From a checkpoint of a small transformer trained on Wikipedia.
Training: a variant of Adam for these matrices, 121M tokens, 7374 steps.
Each number is 128 + 24 x the weight over its row's rms, rounded and kept within 0 to 255. Layers, rows and columns count from 0. Numbers have three digits each. The size before them is the row's rms in percent of the matrix's.

# layer 18 attention key, 32x96, rms 0.101, rows 0-31, columns 32-63
071:177121131111135112187131145131192112126151110161107166114142111071150123147125098111132121112116
055:144138112133101145153085089130152111136126128096154140144126126141150168113171131112125194128137
070:145118107104123145165135096140164113121144130098124123162134095079171125076119128103149095106149
064:097110081117160154082123124096107163143069106126136150114135145162113105116088120159108131156112
081:165102128107132176128144076134150141128138116120126117111116159164184102118119132115179098152149
086:104138122128096091133126087134121114105070146119142127135148126119141152120077121086137097132117
070:107124147152141106136138133081122125089140099124141173116124126123083116114121171097104149155122
095:121131122097158143145158097126164145129089123143121157140115134128118185141098151146135155144098
083:143142124103107140107144079099137125144106136132155181119131139148127152124139130092143114101125
072:116127109130140176153146067137139081103123094124160137128135146107150149146090130116132125136120
116:136118158133153140095152100106087089142138151108113111149188133126147123165143169125094075108145
123:150117107124116150108123114148142156123122148096102132121130109131153126151111107090138097091140
131:119127172093119175106130119136146110142128129158160153129141147096135092070065143127120159141092
130:137158135115133159103116124133096166095126136132155154118098136135086110109121142115127139106086
124:123101111098107152132142114131165106115080118098146119169169129134172123121174125106124154149127
124:104127160122119142138147137135141112128141127143144185101137160099133099163127117157123135137113
067:120129130092148098155154127126113136132160148103093114150152092093176133118104107098105086160124
083:154121147131117105180094083141162106117190147154144145134138160102145120098138134124159127139119
062:143104129122131090105133135147120156133151120121091087163087121107154121118128086130104147161117
070:171147111126093117156082144120136100095109170115174130143119148099157140185157126098126101083140
074:079094150084134113113119140112163190153112121146095108120158132121111132124137100109116123130125
068:142145153102105125160116129127150079110172166087129092168114125142159106146184149105092169104127
108:143116117097156165159137142094147097131148140093128096145154130107171155163142087097142122090107
090:138137164141058107122123122178147136135107136071109149140142118119094143096114098124143130095121
120:133139139153191111117107154131150157133074074139168138128114115137077095118122133154119164126137
130:046116104143098133103097161117099131124133099133101110142136158158120136099154133150126127112147
113:110119101112138155135099078117158115141116174131116159120120147112107123107174124110168142114189
131:135132132133142113079138157113134114107114082133104101129122152097124102130131148105150076135149
121:094148139121086138128109153123137155106101108129107193137116123156105147113133153133121146122148
121:138086117107096123120138139078117181149131091157137175062121136093105107135134173150124137113115
117:124126134171113128107146144167116137129145139103115128116110110125124137118158133168126184127145
124:125131131106115137138125173098141123104147131121124097104135118097090132118119085104151095104114